Each number is 500 + 40 x the weight over the matrix's rms, rounded and kept within 0 to 999. Layers, rows and columns count from 0. Numbers have three digits each.

# layer 5 MLP down (transposed), 512x128, rms 0.135, rows 332-386, columns 0-127
484466537415479533531524501519483550534509421454553534474501485516599578494527449523491516499463496596486481419460472491580551523503488424450525479400467539555552454602599557557465446485527539536517508467613533427511596563409575560591614495478438541491499504476457424514542499506555489392483520449512419424484467395479454459463398394512548515547476514417511522519447530469473527541501
527487462444586464438460410491550462553514484431427485526490436508480443521508475561457510492536455431535576574513464445473547504362475526575511515551551467463482553511525528504483460532387514577513536536494491496558490531474502428552517543492544499428491545496542496567487521474490526504540544604480478474524507463480469497485504513467543487541450610490527474505549576548425500367517
497490550464481427482471506526508549534512553536459480470501452504437478560565536530496467538486506520506480484489515485561554505486489550479501512473485548449538475518525535507528476420470487550477536524553540509518564541460442440533507541465479491493480547454504477455549530507425499425570487505497482509528546475510523447520510529458473490474423523462494539465449562425481499577474
509497494550522472526512408501441414444547520553513521466479472455516474478471542484470505494490574510497496429514442548487588482502455507509473444514510503475523572483497548525510561442510502533500425486484527539497560472520497511470502483530503465594479523465563487536603445476610508555600530500423476534442450532577440485513522489509487502427506506468474516489422545517504464502505
494525438450496473489513451447449510483527461531511551521506463415509453519568518493512479522454498528504526526508477497534521506493387526520502475472474504548543483439501520513478475549481562542484508534472493469544435510569528507480526465497467571434516491413580495520508501516525559480508514432490541459506552491494457449577519530518469429481528503496579443506513600499518528478515
514519521488488509458485487487518506466505519474501499494488507522517466488491481452477474486469508528511509499449491499518517471472507514518473507538528495483472503521486511513500482445496477495530497490462489544492574542504498485514533508494506490499495478504500520523506496511518485501489507493508518498489546457522466513504528485490496500517523549521439491503530508514499481506492
552488442511435452524522436564498488550579460474545521547471461491541521530480459459549516531467532562466431480401487523484550516502456460489584457493491546494482511531448524489430479429514561420500519490474497516517520476589462477595489509528509485543486517472545521532533507475582526469469450477520463470474543451459460513476497519430573480450522535513537529545552496492578537449487
425492495485405514503402425503585424545492459531519610513499463567536409559463441526499514480558467532488493599568476525500540511459518491519484500473444460517544469491511510504473467502520527495503504477525522506509543517428530499534483572563572503439468583517554559501472498496446453454544449487532505485433499480490500524480573517549607498516443504492502406570482514535491451418537
463416491524550558512595572515458497503466453504498506500493472544500525524515467464518542431511467429548529502420454455515550549501543487543513504460482481456550490511533486543556506477486525493474522511593513620473493516454486397484499630476539483461539556495503379501430529500512466459505518516439523553465573513562479570499577500458422482541444537466490478481488479416504595503568
523488440544559509537506408533487555521492514474481440510461482486581489461485550446441490420527558514504518480501513543499548565566475469469524482548487474428491497569489561485411499350479523559536466523460512481502578487550511514523495531462483441590579479491504470497523529452495561503546495498424444527497485460530478471523506508493493516478503496535438526510424501474504491574484
464477509426535426473474499564555460526517580475530534454505440534538363482433545538441585447461461496507624444531490522446485461486571488593458605507499423507465464427488497526498538414465447534513452533555506553536481542481453494498499508454565545535545513535531457532520510490534502510558549430535570470509524504450456451438525483517464540504540469509404554468513511485437490474499
485462494524469463500540443478453479509531525534505567550407473459439463513508493567528487549503486513487557548531466500512481520451508504583510443427505428467560409518514594525556512474470513452511527521491543423525405440553405505538519519531460526479493564533548522463511507481592501440512527453529546545499513491529461522509505500473540517555515544471506504553450541517492480483445
500414463508470529609551515469535492525469496511520527498507517434497514493551545425496513520470625463451517483401494548592496526500497517597497451526457537516489537524492463471367529432454510481491526456506480574477494519586418419516485440456478517511464463489501443507481534554630524535485502492513463465411487521473511541505484543496473557469538503555540464539519486434592465518487
566616460541473575465530507488488484482501483442459517527474481533505482513489443445478465519447496516546462548435481491510513509591442529486456521593457526472537608507485497454503489445475489487530528406450467501483515478542512494547461490457551487541452475490493496458515504438539506559524471486518456488533490488517454456464545479451490563506552505564503511561525514521500496516502
564443482546561446498517515539456508431510536481458472497476546459457571472554497540492563560497518498493472460443510492490578464543491429481517512546550509484489582515503512475480526450463493511445497464565511593539522531530478502546455470511424501509503484481476516500534516477520544440544543434520507535509493449506550473455547438415540545424500529556439477498526509498533486518475
509501477515527484524500494506482483500513517485505508506493506498498482487465505496507498505528511498491506481503495524498500483500489490486499521517506477511481510499503518492508507471478471499486503495511525515506518517522502511495505482501511510519496497499530511495506505479503496498530501488508472487500507473491520511496503499484495508503508495530485515488511497506501483537507
427445544494490493504495502433519497521507515510578554437524481523519473504549541639482562514477549544477545482516483483497560490567490455512493383459517475510539438556476514469396516506545478563533531497511441540520475528461537484483514475496474632509521526404496444517524543458427521495447496461481550529497546579486501424444565494484477506485510541465490557502469452462458502469503
534511496521497473511470452459491450439577510477510559522524546497492547490523484553519519532471534519488488468518525527508507499511488502459486524514518495501479515493503477460463474447474482508471504473489527442443489483526491518494469507517541513554529474463543534539503471486509500547516489475503484477547507453511514504510484517468568478464538487559441542521530508532476490555516
555573499558537505506466499481482439536516555511511506522495540537485523477452466530516535532503466531536453509462511535572370477478504513531574508547542466477507414490472450453505508452521538473479458485549463537436498481534489468463575538468456431526541437532488464507483472412571400503536487484546527448454562558497446590479485502490500487550564476529477505471530464564504494486503
504488480519516501505497498521487484481494509503517493497483506493489480490468507507521510500507522506495516498493493518515504491483500480508476504502514509498457498481497505491512502478499488487496512498520514524502516525533501519507508501487509506490492507477518505498524507504507502499522522481500493502494504471493517512480495506479508520520501492521482499506511506492508474507504
504560554523596440517479545463509462438451529508538472516457503485524478510382555468496460570562613476505505576466500538539505482454464497520496494595485538419465563505532519389479545436442504521546564552503469502484441499554490477425531460471494456544465459475530535420506425471519477492462546489488554485557568488470467570492510505400483479522518516502506530537513504546445523466493
416478583533483471457504525536517484534433554592526468413419544571527473549488498499442550537436521560501521459461432500552550549549504510545514481483484565505494444524504545521512490463531490531492468527536514546545456586502504463456587529395459464473491508482492451434481552493490431499563483492483524399418524555509511443444514439568512577540472505497648486520512446486500490529506
486501514511509510496500505494501496510492490502500504486503502494492490498490512500506512502501486509509501519502490496503516497488512492502504507484497499512498487501501497507503509492498514486515513500509499500508499512486502500511499504492502503500493498488499499502497499513501491492503501501503513515501496488497504499502504485512486498507501503485504486505501499494510512483502
509556491488538551470514455484533518428533518478393479507516461593522509501438520520477503493471524542450557497474467536486468484447359539462540511478474563443541467513597367445611520667520471495490520416481442591531548405448485503537529506436535484467448486530459569458502526471575508504483481495441494476480522516626421525543558441529451467560526533520526542532533542479436488456498
453480538488510480495545474552529502474508494555518480506410494552539419539430554618486552512560489581503501497544553604535394548553522521472531488519479511511404476465530428478399507485568567553553543558542467486427459508475479481574457529483505491480563564462492450450539476498534500401554552552554515468513447418502472448380532513426532533493456477516529469419404475401494490482510
443476522532524622532547529497465585467478431495450456455464501463540561496508441481538457481494480492540547505468498422548416582496483432470471491493542451453546475536498449578502428508497515525508521405543538524501493499517508478611523582547523433425554552543467459525513477429587543534462495534453549631456495498541495554482519477490474517469504536509431446498448498511536506480497
560478528493586566534525486579511567465490489590487478476469421475489564447491564463507489506536512539507518495383489415602405598523506473482437509566482420473495535506543436507540466533489545496544465498486366463465495410588541478560600511490511468447510508436458457484508579427515571430489492431469576552506482523618549610464497493421490434444468549478478463514461509456507457477516
493470511555493548483506552505505448465551409560508520450390484444521416448388523570562535556516552381479443563487513525508476477507671430596545456442525409557427527539470511456554533390510484505483432518535527475453517547467557618503554527492485532551491551498504529606463514446395553510562456517475461470484425348521474581518489485560635537557521480468396489519428510576489493489444
510549536504475449552469591439556446495388538521508529476519451522497540497455481527524527445400482492481530572490449496528486504476500475556462504471480492475580520472479555462497491482501525608501488584512488556511358480488472552416490456421550509523489491515428477479542402467553422537564625516439529505505502483531523512482489554455530535552486532503494475517483481489510496501527
518496567498417538493431532462515514482410562380545525532473534493508505493407570514600532544442445486486469502470479493535455498433512496669459378473461403484538472482592474464512500513563490519500538509589481611473517487492493468464552531527497437479509536480454462475490511495482487509518502486492506488488553595615475535441451481560475511608504554481510435490532458533462494480469
515525512538547502491489486567434520462444508508494460487459555539539533486446487404460504494528468502516495537511524499494481485512478497506594548536387500521511538594540519437407481523562506462442546415461539550468466526501396470448507515508491514579443522503464478538543491517512382520534471624507534474452467574476504456431521494442497508485560581538558483547445426570513523564470
485400526546476555526545472570523492556431455542580548557463576544504446458457506489523558484460516477520460582461552472564508539420544502546482407550488500479523534527534479413432472467468556437509501542515492529490484518491492501529570508495451441496566469447420440587482529515533443488522452526442481528548502517553522498468496494538611422497509535540595500562473376439514480541467
496461461601418422446498494545553615567450474517530467470532533462518489536459551455513477547463469491424558474411392451620533462495532500500532443485513481528466494439556527535556470448471444528526501519556557528454437559501514604492524540548490588528508488395497450528461548542572490521528430543529444455516464520512494430528464510555429503505468518476526522492495519443541442512449
493498542494608529548553411481465504509549450478507498526508533587525542451489503491456496504526445380518531511535504501521496592373539479542558509455512521488570464501520481400535458515527595490479466472492585440542456549521549406536555483413457382382519496531526536545498473476502470549518549491446485534476501522436501488527505513528544412573495609475580472470495477483412479410559
512549497481584463531486493437535496483545537542492472528490523484500571446461490513391380507600491433503495478583488512464552469437458527573478508488489417541478514452495511454463459461488535553504526524533501433458487556535539494562519450519505377521554520489526538488555496561608427513508465464498493507540472537458482483543499433483515453579520603541549487504513508471476482480480
583555529493515507479508497549550517465493438455531431554434498513510474538526466490534544520478482461553388533414468468455457541493532544507455511517491595469577570441489490449421451571488533559536513464447543498429496464550473479456509470501519434397512431492483518486546536560568528565482532447494605483487480481475554588430516512451500540517474530526537415525590485448537471486513
504499379415544455396547537580487541499510601475461495498487468486493531481536582526523509539464532544512541563563497483517497490458421494552481473441522489449427432464529418527450499548520495488510508498499530502537502446514422459529513580510459472484500483510468416488547513504477559496486530446465476519506516545513520526514515542519515478496501471480506583568424498481569584420551
476526461528518407554491452531444497560480496483519483552527476481477519485560496478497456530488501522478504529475533503521481526528514516503515451481474493526494486562446541481502573490456427563497450483509570479456549431459467521476448482537455559470496492481547503516541492519591545484540482521486510472515475463524523551457530564505568455507566516491460561504567518434467431508529
501476560509474470519398409416554498482489541481542490519597553541528438535563458529442534494451469534554535453512485520569523487566485523575506584495500534450416481494472634579501421481411491557531526546548474533537511546425514489532488460482491476369523478511435483493453555524520503468476451465515524468519447456489492523475444492466514465508467461524520431556590566520531443478480
455508457483415564479480468463521518496478503516494530444507447477499470540506494497540544542444481537487575502448459436564457500483480458608425519460494506440504465460565458480548507488452468475535524508487536467518547587441521532514604555435505536489455586486561464487507600552469492519511551522461478506547562508475465488398470508532441426495477588535488490584518430558416472494553
470515445495508455477510458569471518573472561507482570460508450490481470496472586571503496548528499555487555491492522545573485484478435485529533502486439452539443499431532469516506433481544526515512473493588545600500476503494448523522518518537493532498485543466548472439565473539514475546498537471556490448510495499504480448504500479458477478487514470516504548514466503483472483458502
451533536531531478475429532471601436501487550505526518565445522426547490502433437458529505534525548458534476431542488569582498571518473448529494546503574513493379480522477490424537517470410556501494441457477502451454471514557496392489516447460525529558507516531496544407484481562533481471540442538477518487486522519461495468560562588458566498495533551494564466506491426503525560602487
494510584599525500369456568528430491525468464556550538428460555475472493423481501491491494496533525525457484493495467492472454538447456470510404477513524468460484413505512542517535496466525507465509437469541499515509595491558499475546546449447495448372566559444495556518539614479537597524523481504469510370429524532516582547480504546507496490428576552577512504486537495490539524481571
542477448547527407539515413529456516435475495503472480508476494480491570556493465474502504532547557524503463426520499500524540522570444489443493482528523523516477548524486579482456530427505496518407475506588507521524554518562459517464441472517450562523480508412553555567552504501490519477541538468481421550522519452562502501465547477448508491418460534522437600507479473505509459518450
451452552459513486533408417391554577484462542487491446499575553561487483515425620419484459543518475556512453533603555518487503471500481633571433427482536504581513488433548374438519385422447530501633524503475391568472540524454435498515514571468518488490420489518451538498485525502488493474493467474499541498560554511509477507535571470525451460503521529474381499523468515446468537492576
518515542436483459451475409515490514456502464451505593549489495447546408561536522549480516531530561577493568490454505496505534535484480531502499529434514477483479422517518488509491443401470491529486511500545518513496547590512462503493505461518454589480425504434515512513481521434536522538550509487487540509465454426554510497480529459476480445553489460519493528576516504471474494554452
563486487538565465521536529492466500437550537468452487550416526498533519469519508420508455515518519489448459465525462509476566479469532525548510496519556576456482580510634522487443547511543508478503524469472496506500527494514485456486479457482420506636482458448528509445513468442536498474479484491491473545467407493598468576477464548516477478462539534405493535519495471549567501525510
486558501415489499511471451583546482554407459426502448511482457503545476492492506533570485502478542410525431515520517518506511536455547498581482509540553462516513544484546502387519519432489517519506479497533522553494533550513443483412500545494535451554517532458509493526416487463467520436518540577507498507509526486468487523428514495493465499504571514531459490552552410487464470513493
562487423547544452502485411539411501440468534459484442472461507482485568466504507481495493507561513535543483438446528539524526501480452473488484487541557535446434544529532518509446505466441511510415492496543534543472546478609475495540473451535504506428448564458526523514561472485546564461574535513514450534491525411491505540418518497461506541542473494563509483516496506472534481572534
555458532415542467446521548447466505550448519561437483502554471425436477514464548500446524506532570509524597441569494531516519490499446525444574514477450478547514549459493516480471473452495513462488496517480571568498563528517460563548481500499498479525501504531572490433541439430453434492558421456510486464554495478584494550522598453477470565538478534504476543495539483506462486456569
492418467456452468439463432499520581487465461519515484516451539461502481564416576522513510503578504576499591473464520432485580528592447536441503447500461463553499516487574470591462487579498532471464575501530460593514492409533488532417436478481459575441500561416534561545582549520516501529513534468523540549477426480522529482453568525430502514495442557507596451443435485485456431541488
560499566450544439479488419508492430476530527607469525419487434480486406502451562476449481522555548495463509424469500507483599506496443554538471429511500517466467545460475526525452541408502542546563491527530470564472532545478551501550515499522491499543493530456570533569560489533567520490621541527448426493475466462533421491514507447496519489477482491457458496536423536494541492446477
492492436510559504528541583591477493541464510463466475558488526517497599474535472523482492506471517487481489449435457482478506595568471468512493518517488521496549551480456548473411561482488530493401470453504561475585507564566474457483454572429516504495538413491473438496528524474436541550506502476501455420501517494572517475408496549514496591475509519521499535503531458501536495558468
529484489502511473514489485501485509482503533505485504513487494486500502477498515499523524505480507519493484502494510538490521480503503504501492518548492485472466469458489488473490523468503477495506485492496507506493511520517488511503491481497508508533525477502533537532507502508493512476526490503499520501521521478525544508503483541495527510459481503482486549522473498509511476508470
511452509548467425561509556471452458489445446529511522499505440440462413573413500529503510499613490566531560463564494434459495453606493415500447497498520427519469492467553542492601460450491461523460503482573564521579523582498488563430518515439466549601531496487517562570518563538474388520600513449510534522545528480506533439470539565483460443476548561450442557482451555495443452525442
# layer 5 MLP up, 512x128, rms 0.147, rows 333-386, columns 0-127
492548518599468460501546472458466497486514516550566504524505549539535488496497458495526535541532584441456539526531473478461506489547501477380383542534549430527515561413502478474530502519527470470491501579536521450495402490497452499514428405485517546547505448495382593453550429557449444622460460494505437549546509462417606566493495506476550546533501463465524434472563573580496459519465
479535513532487460467436541503477523532561467476516498487454477470510521444470535495494530551532441504541437491508512556525531482516493444489471399471461473535520509486502489481501507507501513516382460472537578431475532508505528515428412467455586527591469465480574481558551538538535487499560468472566428526460506484495487512545447473580561470423510500514488464508453478529499474502471
560576525519423483512510524535568474420575515499559566551503536498415469489525373538502439493502542430463448496500485526494534423503508462506461536572478500513477515491486504537504494480469492484554546498497476488437519506513515528544408470511531494506504525551473550447483512505525474494585433444565506500472487477516525564484510476485471538468484479544502474491541556578493519482440
501515503450428534468541498553481500514514470400553509434530574444461516458518509464537482432510462507544469423497487506447501522486551517518526573549489555503511509459437496513483580500501508554497516468477537506445497501458485541478479521481519495457457489467438525513519541469511540521542480512499481551490531523479487484469511477516487554502567534543497488481509494468479514544525
538484490497460488546511476496504489512510500472527555491524521465495495480503483544501478529504517479461489482504494501494485497524498521471493510505511504495501536486497493501478510535504485494487501488514537484480481464512496537487471515530503546524502504532515524497451499508483505552522474511546488473516487509484508517521489513499519497446554478505521534514495492511486483514494
538521554512511552453519486451447495484505533445566476489509582418438474440491527490573538560548509371547500493499547536506511463511535471541543504471501432496550475447431554512516537497463430543507520557547540443516523522487484616413580490484534469489503505512509501503461480457487481506538517452532503530563488471521518428531478489511488473435585560508521499454520457476438450502502
512545465470532445470532504456495489496532488461517461560497507499554528515589498497461502469485483492547531437544516495518452532558493514515472558514499507478466434534429445551574530587489526517523502504503494435508571439497435525419450508491571425538544511525465499486480508504507561520519442465456459526593508555515531469415508485470448463405508425531577536466495521503459503528541
470509481488423526525472440438363440419515523449532513469594633433527628515528447460461543558574432462419480487449542437460529515537440534516496468514546557464552558543441493558486483480478516501506441555436491550441455479523451486478480511478531525466562399563572514557474510454502401545561520470516478501567591502494544454477536473475532534465488545503534457548584461478492540495542
457485514493467499531443530548522471531550517503531593438513440493424478458545499502545495468480467500501523498469485468483567453500500446540466402519486517537480512492416522491517563500510473515465476494506564500460506461481541551476473464519580556519499530431532499473425566547507579490465493513505487489503515503468505497450429531559545521481505491560500497509563483511525422474492
520528518474481488486509463531447524520497550499503563512470537455556483504539526472529554492537538460476520488489524577473455458483546611516419549471538547450459457431488434501456551517589436466505516552503482501509416398524431480488522553498430512519496455566522549553457504506444505548508550477470469428443607531494545603490484512448588553517614419440520560521492512489514484440466
529467501447370526501472472520503455436514465467566540543507569420425481513545443578506523508528456456500446427451491525509483523555528477491505432547441556535540489510494547465507552500495546494473531455464500502457542512471479513546512508550502529496495483496457508537496584550519445466495462551469500425448505518472464425494508482505551497471570516514489472519540484472434467557496
476448467509482534436439458497493511443502485458492466555525547472569492533519459470522523450499452412544490448541554462457439522453468587480491477548562408445536443481550548514483501500385550563565540482462466515476550494507518489503529515494518493554559499546468516508505479391516409456507410490529444512579655539481548513541513510496473501538493535496531562479482475464421484518577
459477476498502424507466454508490537517506510540486536496466497454445558503539518486542534459501526492481487527520556505477477468484526500527488461497564511541456447528494434601516499503506449542475473539519445462515517526524566566496526466529465489491530501470584523591490478481496540466559521503506462521543555540526511493495481462465443521496478483469517470485405536540485508477543
476504494531549481558504513523502506519579493528550562481499502487485500429516473532528516566473485454432444545491505521467517442491523510481501537501480516516561531434389538480465515528527453479452498510550488445535435501530503534429410498562550491521488470497490470483448484502368500516487506497584522450470468490497544468489497531540478512512499551480511438496512492551477481502456
499512477506492500505483497501508497512520494504528495506510520494485511498517483508519489503511501464487505494508509512490497477491507501490485493511505491501492504494489487487497497522500486521497487495511509483480470492487504511487505490516519512493506507505493501496506501497494501510487473496502498495511498505492512515492488506499503498502501496506528498503511519515502485506498
541597500553494536529513489489439486444520494492513507574523567451471520423590489467504464579474480453460460412480472562502503507495512506538478438461495528484531511513453471485556534504497512496472510517517534502533533469513484461383492424502508459439464433517497523466539433463406550544563511501515472429539589509531537506476505496485527476490527468520506515454427448558465514558485
493507484518510556497503507511535468488519469496506520460525493486480512539464486497499473532478487495540488503479450473493499506469515504510466528473489502510520519508490532507489507521517510470491487490500515465510497511461508490515489517507508498497470511517518511534454534497485494500505508516472503493510521459482469518464485499566496507514531486537505463503521494522495512493498
459465427464446374477469490493461523519520519466497554469470501443420483490489520552529490464545582493567515496526519487488507447492446500452506469527498457581494494455478517537502500523485430530463560517583496529480520517548569461496503502555479554535549546454482533556435564390468575542512482511516501508545447511491448480454515476523480517517530508544517581480500556490473508493549
511510494515491495504492494510498498509512482492526522509537525494494505493520469500499488485519504464496493502495497488487493492517492505476498501516512495499500503505485511509500493539517495494491491490513508475488478486495494505498490498527499506492492498509501505509467507493480499503500493503516496492500503511486497513505473498515507510493503496520523501498518511509488482505510
488463530540512511531488518509556520521504449488535507480482598483438513499530518489548513494559639458496524520523505498535495471474553471518476460553545474520433496572514508517524508478539451482416430477580514436493537524418527642445462418509462528492511475436447393499423514512438500481456433491477535526538470478488496598486424471529530564469540475528494501517465556434544433526497
513510515461460508506449410490469454429486437472580439486533575495554525464476459523424538558531491458505429484484548512565429543539459506507486447536539555420515470528515506505560416511513535525447505473464493498437437512485449494490434500489505493525575515530552415622433370409472418524522494461593463481553519477488482505549489534533550527497588508564569507538554513458513434506545
527506481493473485507510496503494499510512496476504509503507495494502517494513502511497497505494522477498492483497513513483489497518516502491495500519489485500502505517485489494503502525491495505483500492490512494493492489507504519463498479524499515510507497504511502510494498500492495507514482500517497497507507503502503517507496511488507515489498502511521509514497504508491483497503
533517481534510462587535518532555510519508492501519530525526579479456497451480526491522456499616571476476469481493443448462551452546391558405523544579531540503530527512444567475506491510424506466551526388392452491400514450473449466504439482494488583574466437539487573480507517416526463494523457400507494554475475488490504570546538521574462443461531552601508520483490525487502544605511
543473488473481420449370503520550396422539500546498537546536549515491502473592402581497476485564527498437491556497537582544517475497485538458473459480558422454414521532491442446451450557422495523509410470521477500395527391513507529491486398550589541476596478504513460565504453483506459455489475428477529387509449535468454553516490456533566462488493451520547485530481492505519508503510
539544371498403517583535426510432470460503508473522561511637590432510568491562431460456442516562499470397384457448542438485589515517433559448517462520535540487628516540384443503425464536414531558502492457467480542308462415501536467502486509563434574489552502538571432465419561455398445453535473510514482509585526569522589555543514465528554486523515504559532460586522467519486545504579
550460418522382544561493486405472482452488450478560480562589579469482584505602384433443435531519505519381502482463582539453455514440546420426439481396533485460552423535494465441444436527502508547503431480577454475439557489496544480472562518519504519432568546541507360648483443514530525466500451496524521482617560579500554508586517525511460426508537439542571482515538585574491497590490
539533497475497451482496483517548542445492526476630519483622610488442609398479505487509472551568467452433464455549546487399498450470474562527432566551469508517433453407441467549430537515477449501482508500537501473402499469465514630501473520526633486516493431547482564567428534499587580496465452537599403501492561473426592525439394488486481489480514469431603442570521624468474480498500
525553517554465477550430496529565510460607400505536518455574515445483513397505366500503522487510564470401524541549445561524491535497533460516423416486526472544472528505498530530532458504553516505466501472534494473455436510459529496509499404583497514498503527550431460538446464483566440569499497556483529472482453473517519554510478539525521543431542443491500520517508461519492427502412
452548516438434429535471465451555431435520506566495667490594501475426545471463502582560579447536431518564518485571505537484533513488443521503546429416478466572498553392480476529497533515529499470486418561574489489482496491496473560419463417516447547520507535509509530632498530449469514552522559502512532519552457507516498486455459538504512523473496395483499505452479530467398437441458
505517467537451468494551484498479457450513501507522503509479473479480559461591414462578582465468515537466469537533486503516553476520440476510480519506487465532465494500441574542419509536475486467520461435545454438497525500498521633528490496552508545461463373496409485632516478505549572516493502563526444509538538568490456475406491491428463483486467457536528471545499547444450501567521
507481494542546495536482484505538494487511415423548497516592568437462472468477504486571512524525451439485478536550519537502471509430537529523445464469678449490496553491437529536529463486436490515427533402515541484525428527448508548490494484496588502538526399525461455527478499552512438599554493513575388543575523456415550578596489544425474472587437513523492488525546531478497417490524
539446523486509514521486467505576539538494510475475496482486466476534471556500465550456489463499478440520417463595481485402454556489526527548514493602513475485487445463494466504530470528577515514518525517413488497449532478523490485519482485519543431526506413591517500645477416364457479517474503427481464535535604534464495508489537488478525462522523541535612461457554438601440495435539
547520497519495489539499496407497477549486519418512486529589533499453580522483486483514559555576478508468436497529432521508540495534440520430527533515622566510532481443467534496481426508425476473522488496492506532460434484466424486526438500440527524541446406544481501561430516441481433584470424441524493568543496433365513513565560574446507584527450455576495484589639525482513475506488
565520515432537462450532460504421506474491510498529495472463520491492495504553478501497421551523546520508481387514534485458526515508465556504434468520516457483476524487508527486424481541458531578531467510477510453499492407518512521525507495518486529474530506556582579460513546484446566497562542502513485481559480554491430543498413486449554411484523479509583474520470550451434484534587
506444531557532490531464447542493502499500520375541502522615499533557492502500516527467534550497483487452434530603447467495436468542526530515497534423521556524415464548478510499511507537556446490484504408528489456475425497491472536433522539493420488515514525455627537508415515514403479568452534515453472509426513502472516498551463510494490479456431450615566461547562466433496440489553
537581472446471488483420490482538511518521513533485512450505486456517544447588469513473449526490570507401593502497537500540479540562453496501477464515482507461465501392469466513467482568475469529520438503484485507445550397505482528505480532587522526537550490483491489570498437555507451538501463438569535447496519549481507500521499534437521472488497470460534532575531480537463486502500
519490458536448458440448552428481411478568488516521556499491527473436514534508510572519506458511522475532509532489567544477504534559506451459457483487512406521522488506526522530510509508549520548505480443542537474527524499498540522503444522592497562458523467496451497454524510498523429514494480537533495479475488477487502558527473501500500488465506477414494507508577525521483477535520
533503552516472507562463521383501503469527493542460460485524540468518497473473476524483464504503494466470491484571603455472485516533494617441500495500440498490534594561525499505455472511434566585492465518520530517535520485455482552548500436470462517446617367565444506536400455490402468494424442521543449448611481531556562521551410528573464467511424494472506493470565494572501511529471
488523452519435543513459467458515467472566487471513561485482502392505481546542500527517452469512576508439473489488529533417461544489482505497474499521488459501516477394475518560463462578524522545497539468429530523419560439487489496434501482582562511492493482542461501516522499481493466529445439446483507472495514534509568563460516557491510461446511541531521534574515496582446496539520
507542458481464515484517520462527535512492521514501480495506519476510540511570451533499460526513560492491460508529527483474521479519443523451467462495515471481416472444489453506508494561462485568532442494457500483452471379480464542540508507496489542476600531552475451548507494492463500490516484485531515499519497526450478511520478500473554460519483428481557488477449526486471505555549
514458531560431462527437495496585495474565469496472548510497565481519550389520424516573486478558604458492514514530508590506567493472523498546521485490507471501377510547423458533528569493474507454458495508470575454414464497564537505433505462511497485486536543555528439528481461434552516457496464476452465534567465531480577474512456468485551539403459477524536475519506529432467439450541
398434503528551518491503470596520473478465470431535489456604552371583495537479409507547515510548407490502535478581501480494542503494475545519546526499529515379518471465471568544487413501556460526479529421483404491420422511459574606477585474492527506579494395491495575528408399492506474496578470483591429506520571472457584418571467531477550660563509447570584533556483604473498422500537
470587515497479570474471530566505474512564556438510569487555568501430491492582490520541539468516463428543448479448509472473488504486532482437523571517487524508534604484423532494467525529533461500509504457504545450513485450408486493455468553497548508557481446513441506465489506494402524527476505541508462485498509485429468491427493548574503510522537488502517504510513483516441522526485
549558438430501491535508471543567512482554523428648585499493595433421495479507522514473447488523468341475457427490462537387530401468431556448530580530499550512545485493493514506482540528445410489487565447449539477479499447501472510492486436589508509555493454477545553474488530436489551502594423522499492435529556578461504488476488489511477518460569519569537495468520520417520482625515
542565505456451541510490507470495494505499455513516536511532531458459488534523509478522464487551458519517544497506504483441526474458461512514506455458492471555487534502523514533446526521402526543475490513548507518479505497522412491437498490529501567435478446476507571596479571490447495505467512540546508502564530492495519531441440583450503528512461456533501469463461486492440494547497
499459418596524474440497520467488519517515441549491492514502532497451606479502555564517552518460499517474528452514468441522487549464436462484446567494502485562498511446475551542467433527490535485506399468491526405433486526463543521480496542549528583469455518462433537589516575514539487570433483479501428471472504505487404470499439464447510472463540530563510497465476518502476525468539
499499478466536515535520492554562546542579478477524495424519552459498588487520534556535513501491457459552483478516524475444468483484461456501479519505491483548536502530513506486439512509490473465508532495477506447441499481496476506510414440559475528535441460494443540477519558491573553618465533548537419529528491521470536531423402514470487551503517382483510498478497459466515498484551
484492491529528518566447475550514501527567477465592561505543510531459509434524504544543483486488473440500500501514472525442493449502498499486438519553478514526502509481461587493520505531552433487498521483524593514494476450472527461423422504525555504496496541490519481473434511492495531523494438467574475450527474509486582449482494556555548567448507449493521473478454459477511363482497
550489404482484495494484493539476485433493473481502542603493532449516519556582480503492446507494546476529523405544476503505495462570491509461497458575495503475415550546525440394528510538610495549466450457548501424474492424574532482511515473519496505499501486508500501496452612573475505500511489487488437522497475560489436508489432504547565505486587548477539529495531496455450518524468
507620390541486509493497474544509469525567487429522536583505541503450437503497523507511502521573430441494506394472519491394464460502467542411526429504415465526517581515385562501509510524475505534430547447534596552462538482501437437379469460484560514473484544512478537508513517525512520471542488572565430481510498467477553500471513534488549519394601470475498505430537534481443533595495
505598519524426446533483514541526456436562483467618581535542509520464455470495381511534445508597505432467506530590529495464456500527491509503454592525428473506539564519465488539433441497477541467504572524504482482455473478542490448507335471464547464538466532569483561499416501526524426537542481472568451528485498482481560499502533509521496472463518492485517481502483517637493466466512
472524454586501458501479489561549469496572500508486604468500536490472462466576482505529542490528427469479434501416518499468475463486440521450520451587479556503525549546422481497511483548529496484540534543510469511473476383462492491552413500518500590537480514471543536461466501511497531492521498523525493427445433476506467486489488472540579541518531442518523464461458430495534488489494
516498500518482499513494478479509491495529485483524518513526533491483507504518492512522489504491511460478518494535505505480487482515504506484485532518515489505480520482499508490489519523506485528490474458490496442470490474492512541500484496511517515496492488507505506506484486519474515528509470518541497501488502503476500532515487490506516483483504494513524486513492530508492489544496
443505514549413503547530376507458502406575498597494550601582560523553530419501397488513467512514473513484555463432530435513530522480533556481439486479450478517470528564435552587520387530597557502421438491503494513438475465498417489484519509507444533461496430606489412496492531545495502478498500579465495393497519506488596490470403585497532382493459442447510417500523648507492500518612